Part of a small language model's weights.
Size: 4 heads of 64, vocabulary 29849.
Architecture: RMSNorm before each block, rotary positions, no biases in attention or MLP, untied embeddings, normalized queries and keys, capped logits.
Training: a variant of SOAP for these matrices, 531M tokens, 3689 steps.
Each number is 200 + 30 x the weight over the matrix's rms, rounded and kept within 0 to 999. Layers, rows and columns count from 0.

# up: layer 14 MLP up, 640x160, rms 0.0626, rows 79-100, columns 0-159
# down: layer 14 MLP down (transposed), 640x160, rms 0.0625, rows 79-99, columns 0-159
up79,207,199,143,192,230,190,194,233,175,200,180,147,195,181,196,209,207,156,222,153,239,201,234,215,251,238,192,240,195,172,178,181,186,213,205,139,254,228,203,195,175,222,173,210,212,176,207,148,186,207,171,153,195,224,258,222,283,189,209,219,158,218,179,180,174,203,157,178,167,214,222,254,230,189,240,235,173,234,173,247,239,225,235,198,197,240,196,164,214,193,203,213,171,180,213,197,188,221,191,128,217,226,169,226,196,215,179,158,250,173,187,273,202,153,179,257,227,241,204,246,178,218,212,184,208,224,130,215,154,219,205,204,216,181,161,265,182,218,216,148,163,173,209,250,184,212,227,206,186,195,149,130,262,159,160,172,229,227,263,152
down79,179,210,196,224,228,206,198,187,220,157,198,174,137,186,149,188,216,229,191,173,191,201,157,196,247,250,178,185,217,203,259,201,215,236,190,171,234,241,181,226,163,207,191,198,256,226,233,192,259,260,189,246,209,226,155,203,192,227,187,163,191,238,166,175,183,273,264,253,210,262,198,170,223,205,190,191,201,192,198,197,246,244,194,244,231,201,247,193,205,219,196,228,226,214,203,123,209,190,267,197,166,177,249,210,234,236,235,237,180,199,201,181,199,204,196,167,200,217,193,196,241,163,175,213,207,214,205,227,217,183,247,257,165,217,168,200,214,217,231,175,199,170,159,203,224,237,194,239,226,200,258,231,181,176,167,165,227,227,158,178
up80,200,206,160,223,176,212,227,206,198,208,221,237,187,196,164,176,177,190,242,188,206,204,174,194,196,182,222,218,246,210,211,260,207,169,231,175,163,164,208,200,238,192,214,209,196,132,174,197,241,189,160,167,242,175,221,186,202,198,199,174,210,186,192,217,191,219,256,220,187,203,178,191,207,127,226,178,152,177,234,254,240,184,210,199,221,239,228,184,246,237,189,250,218,189,179,202,177,177,248,245,193,200,173,177,191,247,182,218,221,201,195,197,218,225,238,223,216,214,196,183,190,215,240,201,188,225,199,164,171,237,208,176,250,207,182,216,153,194,177,251,185,242,183,173,187,239,242,157,184,142,241,167,197,235,174,167,216,219,159,195
down80,221,225,208,161,228,242,219,198,269,191,187,208,204,210,158,194,195,197,167,228,200,172,238,179,213,164,205,180,237,248,198,208,256,227,169,217,193,191,226,206,204,173,137,212,206,229,204,237,186,219,189,226,189,212,202,210,153,199,216,180,221,169,247,160,195,179,227,182,171,202,166,220,207,199,226,233,202,217,155,162,216,226,205,213,203,198,188,136,204,184,205,178,160,190,148,231,218,139,234,213,166,141,179,189,203,200,211,201,216,164,187,178,192,202,201,195,221,186,166,244,226,130,169,235,177,187,171,227,228,137,201,223,174,196,210,180,238,215,152,193,204,181,169,250,268,184,231,229,230,199,181,210,236,202,209,200,233,231,227,250
up81,176,192,219,206,208,169,213,235,231,238,185,165,231,221,162,195,208,178,198,192,146,196,271,199,209,192,201,210,194,182,260,139,223,185,213,169,271,198,196,209,249,231,176,186,203,244,226,176,184,125,190,191,224,200,198,186,203,200,217,181,204,167,215,198,202,200,164,213,199,225,188,243,174,164,184,180,193,211,209,162,185,247,179,191,171,199,234,133,250,213,196,182,168,225,178,156,174,190,212,257,249,229,207,144,210,198,176,209,219,190,164,228,141,197,200,182,181,170,168,179,145,211,154,188,214,188,180,185,155,217,270,178,192,154,200,251,204,230,184,158,159,189,211,193,172,218,228,142,240,170,180,182,197,236,237,184,222,232,176,178
down81,185,204,237,199,177,203,162,178,245,159,196,205,184,205,182,181,223,216,206,212,211,262,210,163,194,239,171,212,200,212,177,232,173,215,215,212,190,192,212,198,211,251,218,221,222,257,226,231,189,235,217,204,215,172,204,212,208,195,227,214,196,158,182,203,170,188,185,188,235,179,164,190,219,226,224,153,197,221,186,196,220,257,139,208,206,159,173,243,159,210,184,263,200,198,174,223,227,245,194,183,202,213,235,196,172,216,210,206,186,202,150,160,234,183,224,202,139,135,251,197,141,254,220,209,227,189,232,240,170,219,166,164,255,235,164,163,182,221,175,226,212,190,177,230,181,164,210,204,190,172,175,221,249,211,211,216,232,178,273,244
up82,209,185,189,185,178,168,164,221,173,182,190,190,186,178,213,250,213,185,191,190,183,148,146,206,216,248,212,195,182,140,180,172,210,217,227,231,211,185,187,181,180,203,188,172,175,211,129,224,212,165,243,235,197,175,187,189,208,206,184,225,191,201,214,245,185,139,200,160,218,207,184,128,212,231,154,201,185,215,204,204,208,129,248,191,221,240,197,161,164,180,156,197,208,148,207,196,229,181,191,227,223,204,193,193,196,201,168,205,179,189,167,213,161,165,174,211,222,212,207,238,151,185,215,186,211,209,190,205,205,238,207,215,202,205,165,208,223,192,159,188,227,192,174,232,198,129,148,225,273,168,216,163,218,206,221,192,249,197,128,153
down82,177,166,181,229,191,158,198,255,186,266,191,187,188,185,205,226,202,174,170,161,197,240,199,249,220,290,156,198,146,256,140,177,135,223,206,235,132,243,220,186,204,157,179,168,214,212,197,214,233,135,249,161,211,185,232,160,246,268,182,235,272,147,224,168,183,161,228,175,193,190,163,217,215,213,187,177,179,256,181,206,212,156,172,180,222,156,188,233,188,190,229,225,194,228,159,215,172,242,206,203,123,172,191,232,183,187,201,265,180,179,155,219,200,198,199,227,172,199,192,177,160,209,169,182,177,253,205,191,209,203,237,246,230,226,190,211,273,227,262,180,197,207,160,176,181,201,183,223,192,196,189,236,192,199,215,215,238,219,155,235
up83,156,168,159,128,219,192,224,238,151,193,200,239,204,217,225,203,190,181,168,248,206,220,210,251,185,187,212,218,194,184,201,222,174,176,201,174,173,162,188,210,180,198,171,229,183,170,176,220,172,209,162,154,202,192,259,216,256,183,204,184,166,214,199,208,206,199,181,198,188,204,197,195,221,167,226,218,224,195,182,185,216,188,178,207,236,223,218,221,197,180,215,210,220,221,167,238,249,189,107,210,220,203,181,209,171,224,189,235,157,179,214,241,206,189,151,211,185,241,194,192,218,255,230,206,212,137,151,207,191,207,212,222,193,149,212,192,168,162,184,221,192,241,255,239,235,244,226,207,221,212,192,213,169,212,178,184,163,223,179,214
down83,194,236,232,192,178,166,173,173,205,243,192,213,222,174,229,176,182,200,194,231,193,206,248,167,212,196,121,198,209,262,194,153,229,189,156,215,175,231,200,196,264,199,167,159,206,165,253,250,223,188,261,206,201,175,220,193,186,161,225,204,199,179,206,258,201,234,203,213,220,178,248,227,189,166,175,170,229,202,167,173,192,252,198,237,181,189,231,178,149,200,220,244,175,231,175,134,226,145,189,207,203,180,230,202,233,206,198,216,215,223,160,237,203,196,249,188,197,237,249,186,188,189,210,175,179,236,216,198,187,217,209,222,226,226,221,157,174,174,206,201,228,208,163,146,180,150,210,209,200,231,236,203,213,182,149,211,204,195,210,229
up84,212,165,194,178,156,266,165,175,186,202,206,220,166,190,195,159,205,191,273,165,157,225,236,156,198,130,193,176,212,183,189,159,171,234,244,285,195,193,157,235,146,173,224,244,224,210,184,188,193,186,211,204,193,185,223,182,262,173,197,222,210,197,145,209,184,216,241,169,147,148,135,172,259,196,185,215,205,192,215,166,231,224,208,141,178,254,181,190,207,204,219,193,235,172,206,147,205,172,204,235,240,177,167,236,181,183,190,126,170,159,170,219,231,188,229,149,206,246,142,182,214,211,195,233,219,154,233,153,239,122,195,190,200,223,172,257,170,195,228,159,179,254,163,180,206,242,227,156,250,199,275,296,238,179,191,204,202,185,194,173
down84,129,159,189,176,158,189,235,141,132,128,245,243,226,189,156,245,210,150,248,183,195,243,229,212,213,192,240,199,228,157,221,199,200,169,204,242,224,210,260,221,180,206,179,201,238,229,225,248,166,172,237,185,189,158,218,188,198,289,213,164,166,226,181,204,229,136,238,207,163,160,173,271,181,193,136,232,188,173,231,182,170,244,170,258,211,210,199,113,158,209,190,221,163,169,227,211,208,155,160,237,181,192,196,221,151,227,201,210,166,212,207,260,227,194,198,221,213,187,238,188,222,220,157,161,230,259,205,138,170,164,249,227,182,260,154,231,172,157,200,133,232,224,206,237,188,249,170,195,214,198,219,244,197,159,240,176,244,199,252,223
up85,184,180,173,217,174,188,193,223,218,182,197,169,193,224,196,213,140,259,189,197,146,256,189,180,227,195,256,184,206,205,186,137,228,199,161,178,173,224,148,182,178,228,209,208,183,229,171,229,185,151,217,199,198,199,140,209,208,147,229,213,167,197,228,209,203,248,194,128,183,180,193,184,189,188,197,193,174,232,188,266,208,218,253,193,248,203,252,233,185,240,243,168,153,129,150,232,138,181,218,208,251,115,183,183,160,132,178,170,193,194,217,227,220,180,220,191,228,192,202,215,217,195,163,164,194,224,203,198,201,225,198,230,246,186,148,219,165,190,189,144,220,217,142,210,206,163,191,197,179,204,275,148,215,241,188,197,179,172,206,228
down85,193,177,236,178,200,166,238,256,251,143,156,227,197,172,192,206,157,161,167,232,161,240,237,158,164,193,186,271,199,159,206,254,171,209,205,163,140,249,147,231,218,179,203,203,195,165,240,230,204,217,215,152,280,272,201,194,258,177,177,220,183,199,183,181,221,212,257,232,251,186,202,204,212,238,156,194,203,188,213,257,215,221,133,174,252,241,245,217,205,191,154,221,169,269,167,220,203,289,205,164,157,152,100,214,193,209,220,181,181,139,209,213,218,190,203,182,185,179,242,206,218,149,209,234,144,197,204,162,178,216,226,221,236,201,223,188,232,175,169,179,164,222,186,188,175,164,226,259,174,215,237,179,249,232,233,198,147,190,192,171
up86,206,177,232,192,173,133,219,194,187,184,182,229,235,178,222,160,209,268,212,216,144,161,186,263,208,198,170,250,207,182,214,216,197,218,211,214,233,180,234,223,187,194,219,251,181,172,184,248,168,221,237,129,198,195,218,165,232,216,195,225,243,186,232,188,208,267,135,224,233,198,182,215,194,151,182,229,186,226,208,204,177,164,223,183,168,190,218,155,206,188,222,216,167,190,188,233,205,193,182,187,194,183,229,243,226,230,186,218,165,157,192,218,216,209,224,162,157,204,178,176,182,183,171,186,193,146,141,205,202,185,137,156,203,242,219,200,198,227,166,201,202,189,179,202,190,180,227,157,202,164,222,187,198,205,236,227,199,238,200,231
down86,232,286,241,203,191,207,178,170,192,186,158,221,226,210,174,133,168,206,176,186,238,197,179,273,167,220,221,255,149,207,190,190,198,201,175,232,180,167,211,226,167,214,175,227,178,222,158,188,236,208,211,211,199,236,189,208,172,173,229,166,210,175,193,214,186,201,185,179,171,163,244,217,205,233,165,171,178,229,193,205,207,156,199,173,257,196,181,214,223,197,231,179,242,147,210,217,218,192,231,166,179,249,251,196,241,242,205,190,208,201,173,209,205,210,159,163,214,208,215,175,203,178,194,261,229,207,171,212,185,242,199,238,170,200,180,184,199,202,227,197,180,196,183,195,202,183,205,211,206,196,192,208,167,186,236,189,192,183,235,179
up87,211,161,151,155,215,179,249,251,184,240,243,211,159,152,218,202,185,220,181,154,215,209,172,217,220,226,283,215,185,246,201,180,199,272,190,189,205,156,205,205,186,184,178,194,184,265,192,148,147,196,218,190,238,194,203,176,210,275,203,178,206,212,193,235,188,190,298,183,193,218,197,237,187,240,217,263,228,225,198,204,209,164,172,155,166,222,174,168,222,140,181,207,210,210,157,195,200,215,219,184,244,160,174,195,176,225,181,181,198,139,148,173,235,210,207,202,293,186,217,173,213,176,205,133,176,211,230,259,179,189,183,185,189,221,231,194,190,217,241,186,225,158,241,172,203,145,190,159,218,204,234,166,149,183,161,243,197,267,175,181
down87,210,176,207,198,168,174,216,244,183,204,212,193,229,236,201,194,210,238,194,194,187,194,197,195,188,210,193,210,192,242,186,203,215,217,182,226,215,175,200,244,222,174,216,160,160,185,192,189,155,223,158,186,160,192,185,190,154,240,185,227,166,154,262,166,171,207,167,179,179,231,229,215,255,156,188,185,202,229,139,208,150,186,180,155,230,207,179,208,208,210,262,251,263,149,164,153,191,184,203,217,247,245,173,181,180,162,144,178,180,203,208,178,197,216,178,225,238,254,204,184,155,232,229,189,172,117,211,159,200,221,200,174,223,130,199,177,217,178,176,260,171,255,214,191,198,199,197,217,211,170,173,172,213,193,217,212,218,203,232,187
up88,165,201,189,176,171,144,171,244,237,238,183,222,225,274,212,191,215,208,194,195,168,195,207,228,195,186,144,195,241,214,226,121,236,182,240,206,186,224,182,166,272,232,148,249,183,181,194,201,207,154,218,173,189,139,185,260,158,237,192,222,200,210,232,212,188,236,217,209,164,238,254,217,142,148,218,207,217,231,215,184,179,182,158,233,186,190,236,189,203,195,219,205,172,213,219,194,205,232,215,179,213,244,252,123,193,234,152,253,227,253,228,209,114,178,216,210,199,196,130,195,200,180,214,181,219,216,182,211,137,218,197,167,247,188,235,269,207,243,215,169,237,221,191,195,208,235,184,178,207,189,221,236,185,181,186,176,222,169,206,220
down88,192,197,209,241,208,231,226,214,200,279,232,185,186,139,232,222,166,231,132,204,182,237,188,155,206,197,149,263,220,201,197,247,238,167,188,166,204,189,249,209,180,184,191,193,227,209,154,196,153,180,233,194,186,254,169,180,251,163,173,163,189,256,249,171,176,225,202,191,129,185,201,173,183,183,175,235,178,185,195,237,258,205,210,155,150,200,141,212,192,222,229,244,234,189,233,212,225,232,194,205,225,121,161,299,168,186,255,158,224,187,166,131,183,175,177,169,203,201,238,205,202,221,241,161,181,210,203,194,160,198,223,242,190,225,228,152,176,151,255,229,182,181,198,196,165,200,174,219,175,228,172,195,190,145,207,239,234,188,217,177
up89,247,171,233,166,177,196,242,114,184,241,212,244,169,197,136,245,210,229,123,215,238,206,213,196,146,240,204,234,171,247,225,187,189,211,134,118,154,209,213,147,199,180,221,216,180,212,238,263,127,212,174,218,161,168,225,202,169,160,98,195,226,224,214,176,166,245,114,246,163,161,194,215,186,251,208,260,218,222,267,191,218,148,199,253,185,147,219,189,188,207,212,183,261,190,205,257,237,152,173,163,230,187,196,270,252,183,245,202,213,170,205,279,279,226,213,214,229,165,185,176,194,203,225,215,182,200,194,196,158,268,220,158,213,160,182,216,195,192,200,201,184,152,180,260,262,188,246,177,259,184,189,256,167,202,276,182,217,204,192,146
down89,215,203,202,155,168,178,216,200,154,205,189,172,177,196,155,199,191,269,143,210,139,150,232,131,160,144,162,242,224,164,172,192,179,179,200,215,218,232,146,197,194,254,138,251,216,308,192,167,192,174,288,124,232,216,170,221,142,170,228,173,185,151,261,240,169,198,258,189,164,166,253,132,283,160,237,179,123,185,234,179,151,199,193,229,218,162,203,204,196,215,159,137,209,264,203,171,129,175,170,248,184,177,207,215,220,222,177,127,217,197,218,232,184,183,134,210,194,135,194,137,168,208,171,186,191,230,192,180,236,220,229,212,218,187,160,224,116,167,193,135,161,240,248,121,237,237,268,238,127,229,178,242,161,134,200,278,243,200,246,103
up90,184,175,196,190,259,213,188,201,226,160,211,283,186,176,112,143,218,204,215,144,185,187,230,169,195,207,176,217,202,204,176,156,205,226,170,156,179,219,210,208,171,213,203,228,229,209,257,226,160,241,234,191,262,163,199,253,156,224,203,247,176,208,249,218,214,228,184,152,192,257,180,202,224,158,186,254,168,222,189,177,183,201,194,206,200,176,221,251,215,186,184,196,153,224,174,167,246,242,178,208,184,202,225,203,157,236,179,203,159,234,217,224,183,217,187,265,189,166,225,204,197,186,199,281,187,192,185,211,175,185,221,191,210,246,256,182,179,219,174,239,202,188,205,152,239,195,152,181,222,186,209,153,181,163,216,136,176,188,177,156
down90,217,202,212,170,217,209,161,200,203,242,173,225,162,216,191,210,178,203,237,144,223,187,183,236,246,196,177,227,241,173,248,215,156,138,210,206,203,209,175,173,179,266,211,236,156,232,153,171,257,201,224,230,200,189,242,218,162,212,214,156,179,157,165,98,182,177,155,218,209,179,255,212,176,152,188,195,197,177,253,162,264,219,187,261,168,206,202,180,180,213,201,195,239,252,147,217,237,196,200,182,246,231,195,175,202,225,194,258,228,182,185,213,191,198,215,184,221,256,170,207,172,210,184,173,175,181,211,197,204,205,175,173,157,231,220,195,180,198,228,189,133,184,195,231,218,175,194,213,187,180,227,216,174,192,211,203,180,185,203,222
up91,193,202,154,163,225,206,202,184,245,188,216,198,209,135,221,209,235,218,177,218,183,177,267,214,178,165,192,192,218,208,194,185,186,175,174,215,260,171,210,173,200,223,207,207,185,206,178,178,183,174,150,135,190,170,190,154,190,183,165,188,207,188,213,180,222,208,225,206,213,156,254,212,176,185,211,211,235,177,221,199,203,213,236,227,244,236,221,215,218,166,123,191,230,192,204,221,144,149,233,189,253,229,189,245,185,247,232,218,166,237,218,175,205,174,191,162,200,180,164,189,208,248,195,187,183,228,184,203,209,184,176,171,197,221,180,233,207,179,204,264,149,202,190,243,192,224,172,167,211,166,192,202,236,210,171,204,233,202,181,231
down91,171,186,214,155,193,191,209,223,192,237,211,171,179,205,216,207,260,204,220,201,218,216,215,265,220,177,167,183,221,215,180,210,196,217,158,192,185,215,186,238,159,196,210,182,152,217,175,175,209,243,197,288,184,172,173,164,173,202,232,188,181,219,218,170,213,261,159,178,204,173,181,178,214,258,274,194,219,234,193,187,174,161,198,187,273,130,198,217,180,245,189,184,206,186,187,213,164,149,243,270,169,183,186,174,144,242,207,177,153,196,261,170,208,225,166,182,214,180,211,136,183,198,172,191,237,162,219,224,199,189,250,202,229,173,183,189,209,234,202,201,190,203,227,169,163,202,187,215,190,156,186,225,215,208,199,222,130,183,196,234
up92,197,240,174,211,190,268,255,249,187,187,223,175,192,211,174,194,254,223,185,230,146,222,164,176,216,189,209,236,210,184,219,218,215,199,185,249,200,161,183,205,239,219,133,254,155,187,227,139,208,152,191,189,189,146,255,193,211,222,207,182,235,241,165,211,226,209,253,241,137,178,205,145,135,163,201,183,191,189,209,179,203,162,220,156,232,214,164,178,242,192,212,224,212,201,277,202,229,223,166,190,196,247,265,151,223,187,208,172,221,198,234,209,177,210,195,208,195,192,202,187,218,180,278,171,187,150,164,224,221,224,156,239,208,191,187,178,208,185,189,205,155,161,243,166,228,138,176,160,191,205,262,212,143,192,232,219,186,174,197,222
down92,128,226,207,160,219,194,196,197,169,199,209,201,212,182,205,182,225,207,223,181,162,204,183,187,240,198,190,218,199,184,154,213,170,233,224,217,152,221,243,189,226,220,161,280,255,135,189,182,240,210,264,219,273,230,217,175,242,217,218,227,167,225,172,189,186,210,207,217,193,218,203,191,210,203,207,174,214,208,189,207,200,211,144,269,281,183,179,167,222,237,197,213,181,226,208,227,174,196,178,227,202,195,228,218,206,190,186,209,168,164,154,218,173,220,176,156,163,169,257,167,123,211,191,175,203,190,222,167,246,144,201,225,216,170,169,163,156,240,158,178,177,166,173,189,159,195,156,159,208,201,187,131,144,220,141,198,224,172,198,184
up93,212,199,187,192,200,162,236,253,210,197,212,175,231,219,207,185,232,205,166,267,209,216,178,205,192,197,203,225,160,158,143,182,122,188,169,206,222,237,196,184,208,232,242,194,162,213,203,184,187,234,190,250,193,210,179,181,154,188,193,213,233,214,235,162,181,167,242,193,162,207,192,212,208,204,188,216,188,205,183,194,206,211,169,198,225,190,220,204,202,199,199,231,219,169,197,212,216,227,207,210,208,254,243,195,246,137,247,175,212,187,191,156,261,202,257,247,188,161,170,189,193,208,229,195,192,214,195,228,161,225,231,190,250,211,193,152,217,263,216,160,190,212,214,201,154,235,212,198,217,247,235,210,198,165,168,155,187,197,218,179
down93,222,208,240,131,208,170,223,150,220,171,193,165,183,215,250,203,173,211,239,205,223,197,176,201,189,187,206,200,171,186,218,192,169,159,190,224,172,170,176,184,177,223,174,191,230,219,208,190,218,206,136,251,233,183,193,196,186,206,225,175,160,191,176,225,246,221,188,200,216,167,170,175,177,183,169,166,167,161,208,202,226,182,209,195,233,209,192,164,193,213,174,228,268,215,238,230,202,150,218,208,227,160,212,202,196,200,242,150,208,195,186,243,219,213,218,221,214,155,192,230,236,200,165,169,210,234,195,171,180,189,182,214,193,173,197,182,197,214,183,141,157,203,240,204,201,181,223,141,216,203,194,234,214,182,169,184,233,200,195,217
up94,244,217,204,193,159,163,177,170,203,159,223,179,201,197,220,221,241,211,209,209,197,197,159,201,205,187,182,201,257,220,206,171,244,188,218,149,200,154,227,200,228,230,199,222,196,209,183,157,163,225,186,232,142,232,178,237,200,234,222,178,193,226,223,161,228,196,167,184,224,202,176,214,208,198,208,195,206,206,235,212,219,201,195,208,183,200,189,207,155,169,201,200,194,221,196,219,214,220,200,212,210,199,242,169,203,134,181,179,213,206,221,196,236,247,205,205,189,230,195,213,153,221,191,203,188,238,212,212,184,226,179,202,199,182,189,214,195,159,222,207,213,216,199,179,231,184,216,196,189,252,193,184,211,209,215,212,185,206,217,190
down94,204,279,201,175,227,200,218,234,237,221,174,196,238,186,152,186,195,171,202,190,211,181,237,208,202,192,216,166,154,193,167,246,158,186,144,226,176,214,127,191,167,171,213,180,162,201,233,218,219,219,220,211,237,174,181,180,178,189,198,212,224,183,188,198,208,216,231,207,158,190,238,217,203,224,157,221,221,213,187,208,209,213,161,203,173,208,207,185,191,214,196,166,197,193,192,191,224,175,182,202,194,253,157,227,223,237,216,220,233,162,200,235,156,167,208,184,233,150,208,197,243,185,200,242,209,159,233,164,202,169,229,213,205,199,200,198,192,214,249,169,242,191,230,189,172,210,212,227,168,184,213,218,188,205,184,205,173,181,218,159
up95,198,216,209,157,195,201,180,174,168,222,186,201,209,211,193,171,151,219,159,216,151,222,188,161,203,163,171,158,202,140,156,204,218,164,124,190,183,217,170,181,224,217,228,206,159,214,199,194,246,190,177,199,268,202,195,222,218,224,223,200,250,152,238,235,214,130,182,202,182,227,142,160,194,194,220,242,160,198,216,208,198,225,176,248,161,269,247,219,219,216,179,186,181,178,199,189,183,206,179,207,239,191,233,157,191,215,230,258,221,190,167,229,167,182,202,224,218,191,189,212,197,220,172,199,164,155,176,171,239,181,236,208,169,168,214,209,195,207,178,235,179,198,176,230,182,227,175,192,264,230,205,162,199,242,177,192,176,177,199,197
down95,222,207,226,221,194,195,135,205,201,213,156,251,209,238,218,219,205,210,225,215,208,207,198,256,192,252,236,164,177,126,191,156,167,178,209,178,169,158,228,176,233,236,218,216,230,191,197,212,204,170,250,198,167,159,188,205,174,228,196,177,205,187,163,220,208,240,211,213,233,235,195,245,205,161,196,194,180,171,198,199,234,239,202,182,242,172,245,180,233,188,225,254,170,290,211,198,200,234,218,145,218,205,202,206,169,232,235,224,196,223,196,218,170,173,190,190,240,186,248,209,213,183,205,191,216,214,236,196,222,197,143,231,205,174,190,154,225,192,226,251,228,179,176,214,170,209,214,192,182,201,211,218,189,235,221,168,209,231,198,184
up96,199,192,188,206,215,172,226,185,179,152,193,149,180,202,198,191,195,186,228,172,180,169,219,202,215,194,206,210,274,207,172,136,144,205,181,235,214,164,188,227,243,201,208,175,191,187,241,209,164,178,202,195,202,172,195,232,200,233,210,211,175,188,211,207,194,176,182,183,186,217,205,237,163,251,192,207,210,214,229,174,181,205,145,215,221,218,248,190,217,196,234,206,199,195,159,154,256,190,191,146,237,218,209,189,193,193,178,183,243,191,212,188,179,153,118,170,207,198,174,244,227,189,154,166,203,199,175,180,222,211,191,203,252,217,171,195,192,209,139,204,222,211,159,204,193,204,234,216,238,163,266,206,174,182,208,139,218,242,197,207
down96,202,214,208,224,182,234,234,161,188,184,192,237,219,205,210,197,121,218,221,206,201,165,165,195,147,229,226,198,221,216,186,189,198,163,122,231,201,206,246,186,182,208,221,200,223,186,150,175,182,196,237,201,194,178,239,181,210,185,230,210,182,247,208,245,175,172,229,188,207,204,163,179,180,181,164,208,227,174,215,212,216,215,194,209,243,208,217,202,204,221,187,228,175,168,211,191,210,193,205,184,177,218,207,160,163,223,192,178,209,200,159,199,195,195,181,201,234,259,200,202,231,198,225,181,210,215,200,214,199,218,211,176,206,152,202,181,246,155,178,218,202,161,179,165,221,227,192,194,213,238,192,218,216,208,180,218,178,175,188,190
up97,190,198,172,201,243,185,216,175,152,204,183,209,176,198,213,201,209,280,198,215,209,198,165,216,193,228,197,190,164,154,223,144,266,171,172,179,157,156,196,223,207,229,212,173,163,168,221,185,201,182,182,200,177,210,178,243,247,222,197,216,203,225,220,238,208,202,211,217,234,187,193,157,223,216,189,228,230,162,201,220,181,172,172,208,204,216,169,166,238,205,218,159,235,186,217,151,201,180,256,204,209,179,154,243,236,168,207,220,233,216,202,203,186,237,182,205,226,247,228,258,222,241,236,228,225,200,216,203,224,207,218,187,187,218,224,174,221,180,195,231,146,154,216,181,164,153,183,181,245,206,214,197,245,223,217,159,223,223,230,224
down97,206,168,180,179,127,166,194,195,198,260,198,205,213,210,178,195,241,213,205,198,219,180,235,180,202,238,177,129,161,223,223,278,188,205,207,183,172,246,209,168,199,206,241,206,214,159,193,180,218,188,216,217,220,188,143,217,236,196,213,233,242,173,221,184,174,242,227,216,215,214,183,242,213,187,211,182,154,197,187,176,176,217,171,227,196,129,245,208,247,185,194,198,151,228,241,165,204,180,233,256,189,202,221,201,215,213,214,260,201,136,198,168,218,231,176,190,211,160,223,166,188,191,150,259,179,187,232,159,243,225,194,161,167,181,240,173,189,182,224,169,236,153,192,160,223,168,235,180,198,176,228,198,152,197,183,169,174,220,230,245
up98,167,197,144,204,167,176,193,228,150,203,248,204,177,212,219,202,209,194,170,222,171,207,246,208,189,206,187,275,188,196,172,186,176,200,181,209,173,224,167,169,193,194,167,223,208,179,195,162,148,202,161,200,168,180,186,200,182,173,174,179,194,195,197,167,162,231,193,214,191,208,199,177,216,187,200,187,240,218,199,192,219,160,195,197,167,172,223,236,150,247,224,211,198,211,190,231,185,203,205,152,181,202,203,205,201,180,228,192,141,201,243,213,192,196,174,232,193,215,230,218,210,187,175,231,181,210,207,207,228,122,207,234,232,192,209,221,197,156,195,150,223,218,217,185,223,240,213,217,152,239,219,194,228,215,192,236,161,180,248,181
down98,247,160,193,161,236,221,204,176,231,209,176,134,255,207,199,260,207,209,244,213,162,197,134,194,188,194,209,187,241,236,244,276,169,271,185,159,274,190,221,239,210,211,205,163,161,224,202,211,218,160,196,208,188,169,164,192,211,182,166,222,232,275,200,227,197,124,238,180,179,165,217,192,181,235,189,176,129,188,184,215,211,204,175,169,208,237,192,178,257,202,177,167,183,195,237,178,228,199,244,212,210,217,192,201,202,216,211,181,239,212,234,176,199,231,187,182,158,226,151,188,177,224,193,133,199,201,168,227,190,227,210,208,204,200,181,212,200,250,167,190,186,198,174,154,213,146,196,191,260,148,165,225,166,150,245,143,229,228,171,231
up99,199,191,172,216,247,216,220,231,215,181,182,137,164,252,159,163,138,193,211,185,183,157,194,184,155,196,236,211,235,205,224,175,174,227,163,163,193,205,159,237,210,151,187,196,194,169,186,226,179,197,214,180,231,226,239,171,221,219,174,175,217,178,243,209,227,186,207,266,222,210,219,210,235,201,193,236,268,189,229,173,198,217,246,229,232,238,160,231,179,234,199,237,227,220,213,245,224,186,230,185,233,215,243,207,224,195,217,212,172,222,189,145,238,231,257,191,223,174,176,220,257,170,192,201,238,206,191,235,224,223,210,192,227,192,199,161,145,290,185,207,150,214,193,204,208,171,183,196,219,168,181,164,185,169,279,179,191,182,220,250
down99,152,209,189,222,124,197,144,171,184,216,174,188,182,222,217,220,203,181,199,185,198,188,196,165,230,191,185,168,230,189,215,203,211,181,187,243,207,162,212,214,175,173,202,186,188,228,224,177,154,175,226,200,198,215,191,166,257,176,234,173,211,198,169,201,182,214,173,212,136,253,204,190,168,233,169,195,161,224,217,211,162,192,198,196,215,197,141,239,186,170,183,197,251,232,269,161,183,223,217,253,188,233,252,196,219,246,215,183,180,158,227,219,213,221,236,183,236,211,208,277,155,223,179,181,140,229,212,187,241,193,165,211,207,251,130,178,201,219,217,224,192,215,145,180,195,215,201,164,187,176,243,198,260,190,224,219,207,235,235,207
up100,196,212,199,230,160,185,189,216,188,168,215,209,187,191,161,235,238,207,182,90,163,167,196,238,181,194,160,205,198,164,182,242,217,226,156,214,160,210,268,188,131,199,205,243,225,205,235,215,216,195,175,217,207,187,215,191,214,246,189,194,181,213,188,173,163,177,212,195,179,211,204,210,163,229,190,212,220,177,169,254,220,218,263,183,235,249,195,199,247,201,218,147,164,196,146,142,195,182,211,200,210,218,177,230,245,134,168,183,216,196,215,175,175,201,196,218,235,226,205,274,195,190,155,182,273,236,190,263,180,143,209,207,269,185,198,217,202,185,191,224,179,210,222,228,213,175,222,202,162,191,198,215,189,204,186,222,224,208,193,178